python train.py --n_layer=20 --n_kv_head=4 --beta1=0.9 --grad_clip=2.0
Each number is 500 + 25 x the weight over its row's rms, rounded and kept within 0 to 999. Layers, rows and columns count from 0. Numbers have three digits each. The size before them is the row's rms in percent of the matrix's.

# q: layer 13 attention query, 256x256, rms 0.0657, rows 165-200, columns 128-191
# k: layer 13 attention key, 256x256, rms 0.0652, rows 165-200, columns 128-191
# v: layer 13 attention value, 256x256, rms 0.0642, rows 128-191, columns 128-191
# o: layer 13 attention output (transposed), 256x256, rms 0.112, rows 128-191, columns 128-191
q165 106:512479497492486478520512451530511533480534533500497531497480499503522521491499505478529523444516516496550521454529539503469479587523499485461501489545466521492429479473484517494540503529481493
k165 105:534460510491491452523504451544572515457533521497476507482536513494522492504497521534536511461550536554513509485495511487496458556529469462505480484549569503472470481452527521474518514507477503
q166 109:540482481509534478499493520484450483497470487527529471459467501466500495501480536532515496540462482493447482550534468527481509505463492525498521471496477520541524501510511520515480512523479459
k166 102:509485466507490515483494525496482458500502566543488521507533487444476465489463505522521506525512506468504486516503470515531477471474520486535530482467530485481559479491497499486522499554440510
q167 099:481554496495531521494522508467529508515459527498490490509512491519426466524489511504493517469479470482510492494455465509508496516482531546453513443503453522474519511524486479459506515513467526
k167 104:508509489480507497505497504438499491457504517495469527552497482529474502538513495507477532468466506494480479490453460547482512541485527501487493451528438494484505463485535518471501529551484546
q168 108:514467538469541451510501524502488564493543528529525504515519497514515485507469492453485483511505464518533529513497510515490502505463503541469476490527508508497481484503461484473476504520465522
k168 107:505492537502535488519517500520518504496521556539515515525495473475467431516471530494449487490533495495516484511508517470489481481503528518501498467505516496548468512450485527472452525525554485
q169 110:493485513455512518508482507468499502511482455471530517519550517502511454476502545503478503490514475537511507473472497494475494490490495518509494467520482464483464490481529524530491515469510457
k169 103:486528487497540503490458487456502454519523440497511563506522534486516516495492514471505545469506472481545530488441523512505471492498493487463514498486505499486494503519499473513512498529497537
q170 105:490513497470478523511511459495547524538492517505482533509482463518490468488502524547495510484488496534530529500503541485502499522486506468498505547510520527519522444455501505548450484505496494
k170 109:492499495492466518482525462511496494492482513474478575521484492518514528493507503534460520489473499489535503515497506477477492492463503499526499522506483520520486505409487494465518459524525520
q171 111:509463484538507517505492493529498473508471473478485453498473525538515498528523476475495471487496448500466487488474456526453525515493523479430484494473537505529516536500510492509484516550465496
k171 108:476490451498481527528464493519491487473496503510484451561487478507497498512512507463491507498502447522485502483522495511475538468492498485488533456513504530535491486531473479545504528516522502
q172 098:528476525464484511482516545476507478514494521513529470505463482479516547509509512497545519530508484544519489482500522519486528448501526487516544456528509480485482468502531524516490471525479509
k172 111:508544477497438522509505543514496503510451500500528412522491510478505489442500507488491533508474483485497505460474536517506500486493513512477514468515528515504504492502517515578542500516499506
q173 115:500527517514482510510500482482494547466503474516481418469551512548473491515468499521507496462548533544486531491521507538506455505503456489515501496523501507511481477486539501488497490493497506
k173 107:523496468503529510523514493493458501491493472515501458460524488541482515505502472522523477495516550529483510450484512474488456504479435492489549497507507534525526527535491527472552505427489531
q174 112:477514519507547498462518480457537478479529472509501491531507457520502528506527489532501534519480465485517479502521526513522510482509474476518485523511537515521522489515543524513539504496486514
k174 106:511537519505505522486535497483508525516508500526497517499499465525496483497499496485513491498472473506492503536556522534497498478463475474509512526514512516491479515494526538448543513541536520
q175 103:488488539504516507514491513507517495486416469479469529488503506482468507445499529472522530511499530507475462504494507509508481469503500476491495514470543476481542522491488462547560507525490488
k175 113:479514545499492544477493500521461497457487478485507514487504483436468475471490491451524477503503484528468495528498476460547474535484496468530527515529522522495517484469498526492513532509515493
q176 110:509454475526518535532511500515513536497498455459476513489508461490409486471487449515527498481485469501496517471505493515484510476491508517486511507493473495448512480487513509465488527535477518
k176 107:518509478499559524474498513501500486516527449484488483498515490482464510545491440557496517532527515509515487477516503545566478481480530534481497513514484503492493465512531506507509517469531494
q177 104:510486467482464478520523487477483495494485480519464511454508521468525519511535489486472519494519478498482493502544468488531489484495507557474507480489454474442485489509481516465520529534502513
k177 101:518464448456500482505463510486484507491481537536477524535495491528499544518524485523498516500488492477506531502500498477504487485490534472502506492509494480440485481492556482519479497500525507
q178 101:507514479479496508494507489476517548473460482519480496480516518481498495528513482492532525475462449519515500521503489515488506455470461501555490472498507540532524462518493478467502552467465502
k178 106:493576508459498565484523506465536523469475500482510448485498469494488487528533533533503513512522471572494521544529508504531527507482474506540467505489473535540510495489541499472485500503476482
q179 110:501496484478480527510481535460510537504495498497453548497464471523528483474501492497518566511531500498456522516465505481492482489520543488454511507533453501527526498483511483514461479501528494
k179 107:511472499493479501517531487474541516480486493503476483513514463526553478468531446498517491523527495443465514500490503509492466506521509513485486527485449533474498531469459478498498566458525467
q180 098:539519490521521436448487486504458529484528499481520451453504477488510507476477454503508512484496471543488551500535500497544501485446485512538463553520492511480498475485516445520478461508495512
k180 108:485500448483496507496504508529516498503491463485535495517515469523498474527497440475522513465486523467487505488532518492526507519486468525485477521514498564500521525503472466500526498475525526
q181 111:509535516435493542543516477479477488499505487523534506464513529486484534494544529479543515486456514527472510489495504524473504506525464487473488558484509481533492526475497488483489529475494457
k181 107:510515506429498505510547508426516516488490486534521500475532535482528508475508494467517508469507528482473487505532520515519473498508494500514499495461514499476479508464497479504490548466545482
q182 107:510475528514510514504480530483530517482505505550489470475532507460494561524480530514515505535490527528530540497531479502546484488484494505461467479540490498502474529510512519534500503551467469
k182 115:438483518491480523510487511526497524492501502438513497436525474492509545529498508511550502493522503491520515500508550480484510508454489499438461489506522464500500560530484489538509483481457489
q183 105:489515516487496501514438461517490534513482452536510480522467494485505472480463442474505478477482477495496486481528523480517493528446542516482487479475503485537504520488474470483493526520522499
k183 104:527485499476479550498486455482494510543522462501488504478491500494532489473478459479507478495511484524531484534516459503499476557459557437502471469508515455551479506477487511489502548547520482
q184 105:474491490528503497486519488493479528476521479500474539511473510502445483492506534488512456527478501459491510438525477524512481510513514487505497518504521485430491515499532535467497475489504521
k184 110:503503507473509506474562483510494489451503541517486469515512513498508496512444495541497499491461479430545513517544475471502504486479511495526486506501492486508547456554534513505536483512512489
q185 101:527541522486479529485525509502506502509453483500555503447501512510537512508489522523506429505479512520570457517498488481517545486514503532488487475546479481485517469477537505483497506493492462
k185 102:505510475476451546452461535505508498504499516517528507496518504495518499474488520486500492509476475495521473545487514524528507478483504493487478484522538463465520547477499493488485498474508476
q186 100:482475544479531479500521521505494452506492505481470499508514507465529506492507493539520501518507448509509556514481439498495522499514471513500434492499493506492535490480495474530505472535497517
k186 111:510519518473514497529479485531494469446492475530492528462494513491478516499489487504502511482488472522516476503508471463512505490533480534536507480515460518485519531465479496527533510549507499
q187 105:485502494490503498489478477496476495556460508494474502517518492529497477529495484523525514498503471468507503458498514523493491520518507467532491532483519470538496539425516547503503459572532524
k187 104:518471507449498497509515508504500529557493463491441472512480561515516507500482449497547475502493475512464512481480521545526475517514502443484481493486485511506513517487495493475493482551524554
q188 104:484498510479482542496479459519505516521482532540532513527534501478490489515493496521478518460496486496483523478486494481506469478479498506523509519476545498485463544519469470476481442472461474
k188 107:481513506495489510466504455457453542490472540527485481543520529486522523471502467508504536461520513529512498461479473507489491509458471527467491514497516507510477530518486502461461466511469476
q189 108:495477515519508511497497502514493496512529512488525533524501520514484469480523525509495495514468531517477479487543522488505508492505512518465487488496525449491548538476489460528584501492473492
k189 111:527469524516453519498450497500486481504481490549428496505491515480491493503464505516526503500480507514527508502511549498498496478476496514501449475475499486476512518490487474505521499508486490
q190 114:528465461494511477533464485492525488491467501481484521501513531485503528492507483505504507511508507481544533539504475465492482508525469510502509483484483529520540508534471479552524481499498465
k190 105:503467510484489497519503465527517479477515480491482553516529520517468512514500463462522544525466550546510504508521495467525441482509443488485545424479538507526538501507524488472515490466503461
q191 116:498477519494497510510536498511530511472533485506470512508499494526553505506511522480502512495475498489565491521521471577465495494488450472477506482557503489485497494520491476506470493516501512
k191 110:477488531488491508547514512488499540542479497462476513522477487499504488527501544528505501504505502492496525520493525556491457497562452480495471519558511508543478515525514472518487514508474478
v128 098:498471521487470506453497483535509486502509527492486516520502499491531518526491509483488513531498472466499508538488436508518446500527508503488530484493464492492462496520530440518460496468471471
o128 091:539520504487538485492512507450471505497480483496470471512479500530488486493524500505486510504481515538481535487506548494528510522482491490490507485471486513497522501464478539473562501523522532
v129 110:477516499539507487549558505475441515503502537489491529467499504495531513454487488518510532457469457527498519510519514492511493517495499486450523504508477543478481571471531456490495491514478533
o129 106:509482515444527488502461506514532503498496480500521471516508480496455490512500478506482509534510525513516440510504516498499455476457480522529497521532521488467537464522457530521502503480461491
v130 103:519485485496500508494523481481472481501502503506507526521474524493456501473486478498485503495468485506483453491474540507473467417501491482525523505451531547521491474508516457457479475452476574
o130 093:472533523484480494544494501467494490459538479488471467495515447509526499483529502493454545531497507487566520521516502484527470521478519515486500470521475471469466498467484527531486514495535432
v131 094:479461524562537516524442507479496469492495496504552489525501527541473514484485449417500483510469521483547520517475482466485483535496486483499435532529504484499477524521507522495467474484510490
o131 092:514528514488491454475515517491499512482466512492516533492506479479514481511466507553486494531549481527483476473549549561507513475535469506492588460457541512488515488481500474516504480516513501
v132 102:472487488518503524548486496554532483523517490517447498492508500489466495436485493542479522486507521464528547521511489508508468511498556541554504529446492478493509552505525457493443521465485523
o132 099:500529500469493481450530456460490476486502500484499475536510499497525501524500526489498446532520477501520447466507499480499542489495484490480497516545527493498509493505496513512526469494479485
v133 098:464533504508484485478531504476469522446527439469494513524525511520554507506506508542547519487526501495473521541484514546498467516524499492549470507505466506518499476488489471520486472513487525
o133 089:547470508532494511508480482533510487524462529518495473503491515487493470512501497463467533471472499488489481476494500469509551450477505520495532508457478469488479499510467518495481507552537478
v134 101:519517503524505458554481478498490520512477525495472509525482493502494536512499512532535460501502494529540456444494508514515530482502477491530561487506561502469520499515528514518483484562518456
o134 095:451525516510518563467478512517501531510520516485507517485506527505471488458529497448476534488495496505484506546534491451505483490493526489467450501492476488540505515497468493495514474462480496
v135 100:497490476530492484483506504525537494492528532503540477470457452492525493498486473463480500523528541543504503509487503490472514501453500476561494498529489516546497532503510510522534523498463503
o135 092:493517524514505507501495460518446489509499482477496535533523540457491478498546517523506526495493468449490463542499528509543546498560510539489534475492491492496490444497515460493480480494520523
v136 095:520504493520481513519495480562527520519498471513478497456503472503476490465534488480528521518488542439485507526508485538478502464511491470508475497516498465492561509532472511523468501498501487
o136 089:460501528475478500519478504443472516519519509533504533511512525534509494516526502520469493516511447526501492488480479433521510536487533500486547518517537546462470492469521491504502480491505451
v137 097:455511489561498526540496456487493514492481491489514493534502523524507479475488486515450517509496478510463492521490489491506479512450477501513481540539522546513559492493551441522493547493533525
o137 090:490493510442513488436484529509542514501507525513492495480505501486486544528481493493522475505511511496534499489500493474492490494555539515450533466482478444489496475528455533495484456493484467
v138 104:499524453468500448502476509491558451502479534469459493480503512494518536494492473501500502508517482469521513509525488476506464516474461497489525515502521497501518495471473472533511466481534492
o138 097:502493536529542516496535501487493548508504528507543489506479472518452478494511495509510530515484534510471490492508507507474509520516517513521439507501472482535461524490507524499509531519486521
v139 093:481526488487502483452504533477538515491507450523489497494491452534451484491496487489476434470521484467516504502500478474521478498504483510486533532514514512509511492506546506500452523517530483
o139 083:509487517506503514485451474524458499527495514479508539501463566477509538514527500494516548547486514522483471506489509484528523494513518517536457452502529497503475525509489513494546456503488520
v140 095:486490509518494515497490504492513482485530493484547483495521536554486495536471470497501514536493516475485486522502541477498530488517523450482494554468483552500531502471495449474515479476462475
o140 088:510498505484503471501462515491525530528481498531473531506486479448535530473514471482499497483503521484525492475498487486517459490469491525510501484529492455508458516518465511493440534523499504
v141 097:495532494486511495500521507498524536495526518503522522500462494502501528492466455524488529487500520478528486525505505456503469489459462449526535482480491489511494470541518501468454527542535494
o141 090:511487551520502466519462484476497485474517490488489523539495524450469510463536512447513467528524473508500514475524522524507485531528498514445440550528495501486507510479503500535506449460485521
v142 100:477475485496493467564466488525492496526533533525510490463484548507496509448510502485450493514502493516510531479464537520488457480528474517451478464479502504492493480490495517451496497492492471
o142 089:484472485494510517488487471463510493491481515487505481515537451481489528542468504500541516508507510532518508494546479513503526441504518505527512514503509463505486557486499490546480507494506516
v143 102:521539500435517499471497511512492511525502558507508509470508472493483455517513484502449499539473502522482527518518516486487473477435501534518519497520494514421520534483500467512479478493509515
o143 098:475481534525497511507507462509523485471499454519498505546461487512509562445456513468550526478470490466508516506475501510564478514539480505469464509484522508539502465513505526506534512500509492
v144 097:524487490520457485499488531473467514499551490519525497513472526511526493514498527485530481516459511464513498528473517478501468462500497477517500506457515496481532508526517497497440487453507495
o144 092:488488525489537486491497497526524494481472514514503503496566482465502485481504474515496503493539493510503523483525500520487484508519524543469493519501491518485508462510462552507542528542507492
v145 099:479476555532516510518500508513497515485505483491563547447492516505542504497498502474475476513474487462510500519499500533501512513486509526485462508498500467440485512521528543489481471479461545
o145 094:495493477507477436482489497486503495481499495511471488534442499487475479527502476521531510527498502533522490484521540492499479522486511481490549474453500476549514504483500442481493513528525471
v146 099:552551508456471486446500509501508573480502476512524494498527530503552497488470506509522515463476515499511525517513536496533510521480522480524481488541499495503483471500487465525466518495487464
o146 090:514471519514540490549516457526511461509537496493476518494444492518462498518538487504489465530517493465446462496471454518460500499540485539488492516473473501501523529491519545450536461511486485
v147 099:508473538523514487508521487539451519522487499468508488535515503495494507434533516522495496510505531509430514485464503529448492535443445522481514486499488476521511489450441510467519505497526478
o147 091:501520443500519505497497430486549487466525513510500469465513487496505468515502491525508524487518446489554536518515499459512477473542541510522478517490508515513512506538568479501430479512522511
v148 100:571505491511524461495509482429469529511522510465491490491496467507523467488462518468492536530541491484508499473538512470491500468524505447480467474516506480508497500514464463473519486509494503
o148 096:453504482527497560507505552576509482496479491547510495526490509507512517496538474524500446451489495528496504503477446513485547519505491533525522529499467502486500542490509526513487501469525518
v149 105:532476476482485508478522504507505445462485515523540539485486529449487475539522510493513469455499511421505515520547475566484510543504461482495469489547565457531492495500500487492483503497512449
o149 096:476542555482508493489531493484507560514503484512475498484488516523503494498501514515482488528505487518470483494461460487509464472527523530515479483484451547498503483470548526511523496506500509
v150 099:473541555537521520508513491518475522491512561473494473495513467457496485466470438530498489508501470537516537509495516476470498500530492482501520521479510487501494463513528479469502479458454496
o150 094:495482452460487493497500431483487475506521492504474492550497504511520493475480562486500480488534505519501470483510475527525491435474468538513472527528484525481483489460495538533464495523560512
v151 099:535518515509515493444502493507494475506504456501491485526475487484482519462507530561484503512478522488523484489443457503491487539480531486504513517512500502540473542512468518514496499477509468
o151 092:493490487496498511516483517478480552508508549506491510459519536502514471501522489509513523460454471519453516541538533505487526481538505512498483504482500491502539492474514506465525524518502476
v152 097:494460499512483497509497490521499490491519523452528499532515491517461532496514446466550490438472503471491534474465531516487498483448484478548498500523503493531526536499489487489494494516495504
o152 093:501518484484522517513505480476497524502456530500466480492503515489521486473509546512481515495540503532520450535493500511455502529563531512463544510465482516497450492504505534505498507461517494
v153 099:500487514526483463561523510500521504503501477505499517459513502487509518580462476495523515484485488538500532504485479516470483488477532466515485480485496478489489504516517518483495494503495466
o153 091:495505515499523500459478523493493499483498511479494512534492475485470488470503505497472508505503512470501476530540527493537506500515465529453522482501540478513497513482454477506503513523489488
v154 101:530495513470468455508514518541461510492506475472533520544501472485517498523500489526512537485513513490523502496516496505505464498538512485528480499507482555488523456478486454513457468570484533
o154 097:518529511493524505490536454464518473528484542471513475511499513501497512460505480499511449537476507480468509504484525528511547526461486524487491500485496482526494531502530533501526513442539521
v155 106:500467521490500548478505506476469520499506509507509535562486498494507486471488484524496506507477496472542521495540495482516535459499492493493471497465481508502487500513493506461510500534488457
o155 095:495476468492478447530490549480480490489521490510484491479500489538483573507514554476503476508467484529493496516456523517463486518518459516494547532523518492529530515486459494506517505494515546
v156 098:473465496490505482495503453494484437495537517486505497506469501485441512481526488458495481517468493460553538547509481474548470515512483509511469489511491508500455480516461506483514470487497492
o156 095:530493519513502519479523538504449542478500526527485487495529472514551471545507515565511461494520506549477499465469464548457496491496517543484463489505460457463508497485509520538488520503529505
v157 096:499511489518540500504561511520520522527507523481454486522486527525543478466506518503509512510531519505515506522507494500481487526494496450536457518441485493492520506492485491471493531487489492
o157 085:507471511470476481465477508505512500526491483510507513487526494499453499524536509484509519485470499502517485471486519479507507506528545515494529504539515508494515534415472548474538490497552496
v158 097:535480550483518487488483502487491481488532498463554495533489497533526490456489505499509486517527468492442491478505533462487517513485506512489533461470486483475532505461495515485463527499492500
o158 089:483514466515506486528487460501505515516453498519465516470515487500487526545541497452479494498466544541568519538538488528502460503497478482464513515501529510521496506566508501498492510518534501
v159 107:527476491482527519494474523530520506492523542474555523524500500502487491523492500531543521506501502463465507464465522487496486518521516503517506535459495543499494496522526484516481498512503526
o159 098:485489531518464510514503426481478479497466443541480523483520492541524474473501480486473501512538495528533447552556526509501490474457518509460528458571512497494476507515489528478482458511451489
v160 103:497480502528488470511509497501475440487547490512462507518518500542491534502495514540472537507519519513522530468523513467513451527518494481474460543453473497530503493521539510561553517523512504
o160 098:497488489493523526482488503469524559506500520492508520549498469493512494478512473498486500456475510487498444487494500511511571485492498512545510461492512501498476537478429469455461455493523487
v161 097:507560489499528483472502453497517535481475545482514426452497477499545481494481482483489544454511476469475526501524506505478464506495484491528478502501485512528507537498482437468507516536500483
o161 090:471456502529489500515508538527531470510536447490528527531487490467467517490526537534507441521486529493554472491461527467512527461519482504472521501484499499491501520513517540531493517478532493
v162 095:516513471529486502528546446492499478508485500472524513525469475518509497543513471503481537453462503534527509502486472506537507488462507470468541482561510456499485502469512458484501491521505513
o162 088:480528555509541527492488526479515501522492529523476522510520507483484462469501527520476505550493486458472467472490521502500468522558515517537497518445514511478528523533485532479477500457516458
v163 100:498514470502506480493527474498529544491462508559488481466513554515472505462523520527511522504500502477504495508509494484506464506498526459463514482529507507497483462525493494512493523495506466
o163 094:505506530498511551475476529464505519549551488484496535490503486484520547514475495528516475487531490511490519496496512480467524511458493476493509516479495462490527525480470506509532468505488475
v164 103:486478517491490517523491502496494489499463519514522538512486473478486481519484431496504475500498521472459487490518516466503503475539504494481509498483494498513514517494454547507468533537545504
o164 094:512489456499497471479497475488500525480542525475481480501514530504503504470482507470497520510522459488528492553521502528457470493517537501485493508530473488508458484501535458511535470497494548
v165 109:516534503525495486536533496532526481489481508491473533512532466502500509523517509481524497517499479467497529510476480453479498456497480474469509496480515477545464510470466511500500526519507462
o165 102:501482503514519519456439477492505503478507505456531490454498519487497432519494500507482529507526538510510470506503573470553479554476537508517496526501502570464510495533544487498498476496496549
v166 096:482471496477551507470526511475461475534494495502497492505459530465545496504504504528537493470514485548530556532466498455525490476450479468488462483513526498493527475488466518480536495506513518
o166 090:508542507531482562520494537541541512483509493490511485523551494534454515487493552528485478500499498507472469463537495535473488494498538507529497492527454509472511481543485470495488495476496479
v167 103:487545478523517460466533479494478418486499474541491511475527466524509501489584486482495514528506494508485475487545496519459547513459489448539479555482506495488534476490486483495521500533499487
o167 095:514440502498501545518471508490527535522526511470478518497442518486498493485427514488485488493489519496494524502491502469538454523540501530459554498532466468533451528500469512487514524488498464
v168 106:518467515493495482476557484494483447461463497486512549472452494546459545492547494475548514472512537507500529504533493488517465526505467499525525545500513488501481493498499473481494541527481475
o168 102:495535500508500519532458511484517585534535495509470498554506508457517471467505506535502462492483487526467441515500519504513510490511549523521472494520446520490479495501498530500492444516499513
v169 102:486461532509512465491535479476480544527480494467508475527494471513486523537504480516468469507512471501501459486512487465510468498506500491493510526494498532488473482539458515518454525495551493
o169 093:489516529489502536498476504493512466501530517577508526534498527502549484485476542496515500471479490499559522492512517512464492472541488520521509489463498482510478497514545505467539501490500517
v170 099:510491514511544519435512546476509492525457516499477511508482521532528466467509489507520514470510469519515518475482483492510497511476500503543502478504518506485541492496494468493471533504496512
o170 096:516500484491499502524488443525475520459499453503519491506474487472454545519491485531525495504474524522495448498538547519491518521485494495505496500487478480526483523542501525480530464491555473
v171 098:503541506534515502494516490488506495539475504501528493532519504494478460539506479546495529518486479525517490485451483489508532491473541547488499504505522507466481499518465471508496467472485509
o171 090:504506528449476485553475523481542513475533512490479474501473486530509530488499498499498465485511498494489511471524474518496479486506442464518502484460501479508525486486520501481493522511514466
v172 100:506454420508506500515463479528446496519487484479531535508495495528555498468466515537501499505490480526491478517465483514515508460522496506524479507473507522516464487519524468478468458493467493
o172 092:473537546460489494508505506486548478459533483511501495546526484482481485503490479493469511486508496508508520459547522499473482463452498561496496484519481469467503532527458521513495565517490522
v173 102:474475573505511512474492495487490498514530526527511502522487477512466463494542568519526475533480524499535500497502466521482505500500496539499445490465494496512469500503508475539461502486475526
o173 094:505525449480523473490492473526459495490476491477491499516481537469529523544473465477526519488476480495444514495517522495519492494536484482479544496487521502486482515513517520480547546487528487
v174 098:507535490497513511560442492507499496552508499485510496541474511516508437481534503483446463472510533501534510512467505488504503494520509495519477476465513521476489476497492454478525497471483509
o174 090:524474502493506504479542518457503424424519497493478528522513490485474575480470511494543521489481516492447534493525511494482466506499495526452507519532496477531514534507467548519482478516494488
v175 102:459453494490495499505495493485504510421502439484504484497516510476486565479509512468504493499517504539504552486500503474486464504502568570491511464481490506518509520515484496541490496494469531
o175 096:530507488550527481476573476508485497542500517470466501505503480507479487496504504553508509498498485474514485540513521502473555503502469442490503469520480499491466473492513509486509481521525490
v176 104:510472490530541529538525468515500490503496526502482548506502512484441471466500529482536507469465473520488508484491525529508526497521507505494534510459474522504507490481507511523497474483505496
o176 092:496546507447434513492468510480486507532531507513524488486529482494536517473478485508498467520526556478480482500499447461479439497490478483480506498514498508501482504499511474491507507490484532
v177 098:478512476500526521517524523481540505541514489543536533521461504480486461497486495481470519486489524484479497526544472486519416530524488507504560539496508455487494485448485502487495475481453489
o177 093:516468519508496490464504501520476477466495507511476494482518454492508505525472514532509478533495485509511507451489492510507521472473542489489472475511500536535492529543517542479503539516505482
v178 098:499560544468530469549450469527472480492463496509491478482474487506523526497512492500504489462483480489484477444546512489471505498509501501509463533507529472458537518481501487489485506487488533
o178 091:482484486515485518514546503525516505490537489493491508539539494506484492507499516500488490547513471498498540513472479522518505507508505504536525459508520518533472517517483550520517489498484522
v179 099:499553489540487490525516468478526489492526492496496474524482503534516512522467493477496492463469541494548500512515473502503498510527511491452494473443520485481509484477508474471492481466503520
o179 096:494509525495523498498500522502491473545460502494499532546539502488521484475529505485470509545515416544497498451511505459516508479469448515546470520530534500487482502515507512506487524505500499
v180 100:516504509479479507551530491544497519532484494532511514479520509504471483461469493523521499494490466516524501484509496498461466488509514479513498497522503466470508521510533497477510489527496507
o180 092:456489477515494464458499499460505445455516519464486454498543510527512512517524484477488478506570517473495477490498510494546513504486512504482469485506542550507491498504489509528479502506486518
v181 091:478511483488532510513500486493476454540515493506525504475500491489519514520489505519478493479486426501501487539486491507481472554479546503485457500478527475510536518509500528519503480500483494
o181 089:494492548564522487493516494509496543464544505495451478532489497514494525519507520493497530511514526491517500406497479515519515492510457504518468468521523529480483475495489491509532500479540484
v182 103:545470499511531477512533508480458516494481501518563483472510500529495514550534492464535510516495468482551495467499483512490492481542573546477463526486498486529489508487467516497527515520492489
o182 092:506523493519489523468479497481557489525520517519461522505504511490539514516477512510483451486479486465463498525512530500485442517449504470529519442516472507517486487481499527551514552514500529
v183 093:506471476521480454452501473472468484524480482475515479464505463478497481486494534505478454559521525506491510495499512484487491516478513544502466492538528513487543480485514484494494471491515525
o183 092:481504515486526502502512496496518501490540535541495503518506546522505527472480448485531542478499462481504497499500496501491523500499509478490513518499487483531455471516493547513494548555513509
v184 092:500494510501523448494494498471522472512503499498513474464448537508513511519525545527485500491503484496537541496506524478501499513522470445520513501544482502518514506498507550520542489495518470
o184 085:528533522501484542466536498517489483512499488467482531505545467478474462469499460502555481478517523537446490483500488515534497502461522538525483492460516492493524545498487437497502508510497528
v185 098:482508458504471511504539494497508511442528518462519465547491557536491458441510469509554518498541463518493465491497452511505485506495503496499564496553525517478489508418509469513475532514511535
o185 094:494452494478553498538491490516528524507491446532492541468502498458509510523497504509456507542482514536502504463509566466467483479476493487492470483477482517516464503558474491509514475493465495
v186 098:496508481496517507513462465492508515522538475464489532517469493454487477469510508502492507499475538511476528499448555505475516501537536498498457536521508496445548475506461525484524508493519487
o186 092:510510502498438444469512530489530517487500526523528459509497492530496543475485489470522489470536459501451484530535465508506516477494451505504528492476477497553466471490537479512472470498475492
v187 104:520472502558480546511483497509507495546462484512484516518524497485513543498464512485450475514531452496491490479516485529464468499506472537510495504498461519484448533483527520462534485498489461
o187 095:440520450456517452507525514480459498479544527487507458515541503508521457509485516524525538488546554505517489509500506508500485479462501487445485499513565480501528493483497492550450531480510486
v188 093:511471528496515498535511536504515487493491540486529495488474479487513474482510480498501480444459496541509483531498504441486523547532463533504458453498501490516504490545456546461511484444531499
o188 087:506533495521489469492526511493517496502494481513504513500473471519503476543526521513513530542497468466497509449513511534502427473506519490528494532510514515463498449479535454499464526541501544
v189 098:513496543486504504556459478480525510505529483500509494473502511445519508466432473470520495504521519494526499528523536511518495498509512519498507485481492502535475472531493510457508509535514538
o189 097:495518460509489485483524508528456482493477509463484465549463495492496463531552494516522481475466475510483487508515478538478518497476486518500474517511504511514519512499496481524488470489489503
v190 102:541460521464461492510500532501519469508462518479528485479458514509466497485504510528485511518524492516480518535486488491482495530446489510531559516503503505486492497462545532516482507482457476
o190 095:503565491495501522467533494534478521482515486510485495515531476484487552502490458503520528496517538488504465471516493491528471499528531513502467439491496519515522537530482489468505497511496497
v191 093:479509473489515462542515476533538479501500521503486509529548495478518510499502500492461525503522498526495523517530469516512491516502504456466487472508496552528556528525461484489422517460483472
o191 086:492523535523522568481525515496505542515492477459525464490458486502531521518515536492544469520473490471519506478508502510459502540498512526464485549515513460514497496486515502508544470528537507
q192 097:444522464495515500463539543510494470505521496544529466469485481476474503505521500497549519489491481492473524525524515497500486505486491485506496508472491554493513490506484495524455525478508525
k192 095:462509482479546506522489573533467473520485503520505492506498457515515494526509508494533490466493476491457527500530507518516535504497497518486496528459500539476491495515502466543470524448478502
q193 100:503524466537508564508555457494481497501469502484463505523530508472465551467529514514520499505501478471492500538498508453491508491495499525487489484467482531517535513505485507509498480497527542
k193 102:475545463509539555552532483502467489467498478479493518476534512469513553509507490505477506493492486473506506512505475479516499486467495522535497484481487514508533487544528507485505448473483511
q194 094:484527520505500498508497504508532534470500512512516499541469505499531522519529458486502518485488535523496511532533489479531490499475471493450485472525486426466493468498457470489516509496523515
k194 095:464530519499521502539455475487525521485514495504536493497465455482519525547531538479526527502495534542457521493529525486474481525501510522461503477524525454429446500525479468520506492478449516
q195 088:496470492544454485525466489521536505528505492469468490482480486506487514472474496539469525484530467521514489496489473523499473505455510478470474533474484538476533499517516463507514531542541526
k195 089:538474474523443502467458500520541498517497470496443512499485487504485485519497496529485521514497519476497518527547509529474523496459458507502453545533474549518510473486495494509530522520527550
q196 098:541519490505444487474482486505521517480508502511478438492473518485528550513534503491516530500489459506492481515529509518506507497462499446512536473467508522539509504495485450519517511510500498
k196 098:521497490514471544504447473491490512493486533517494476476499491519538525523463534498489541503437465538446455510530529498497475518460533525481507474508555501482507483461501448535537483500458499
q197 089:485494490502499494494490492522509494470539499492476501545479533469482550516513513518480512503493529485497487525508505497494537532519490484537578486523495523465480554461449488498494537497520446
k197 093:485477498502529458513474513503505467471529463480466496484475515520543517503480545501523536481475498548508485492466483533494469538466490514531517475540473473498524510500482541494496527495515484
q198 107:542518471484544505486454485465501494461482496469476484443503480450511512473532501521528521487528514488528519542492506473498533539486480462519525526539488528485523532493451521493520474515534474
k198 107:537539517453525502526483521481482517460501494501504542467533456455516509488489508442528552469510511502526532497524479523509458511525487492519539522515461527496496526490502523510501476482503463
q199 101:500515473527537498490534513521492520507472523453525513506506471447520497523494486528467476511475456517506478524466467476468507514472517478496497500465489492442505491479515538464450500578501552
k199 103:501542495497505485444513514507528484524495502463506491489499475462475501534534494518492489525493482508505524508466472481467551511465500462520519443511514494469505458500513525459508529531515558
q200 085:482514510526506468504512501477524489510512479533530542506503511554498486489489486502492504552547490533501532516517479495523487507506510510484494525507529485500508486498543542466503463468520537
k200 088:504480486523498493523474478480502507476519504523532562554528481542488512512496542515481497509540518450500506523517500465492524476512458501524511549504536519477525451494513509483497487521502535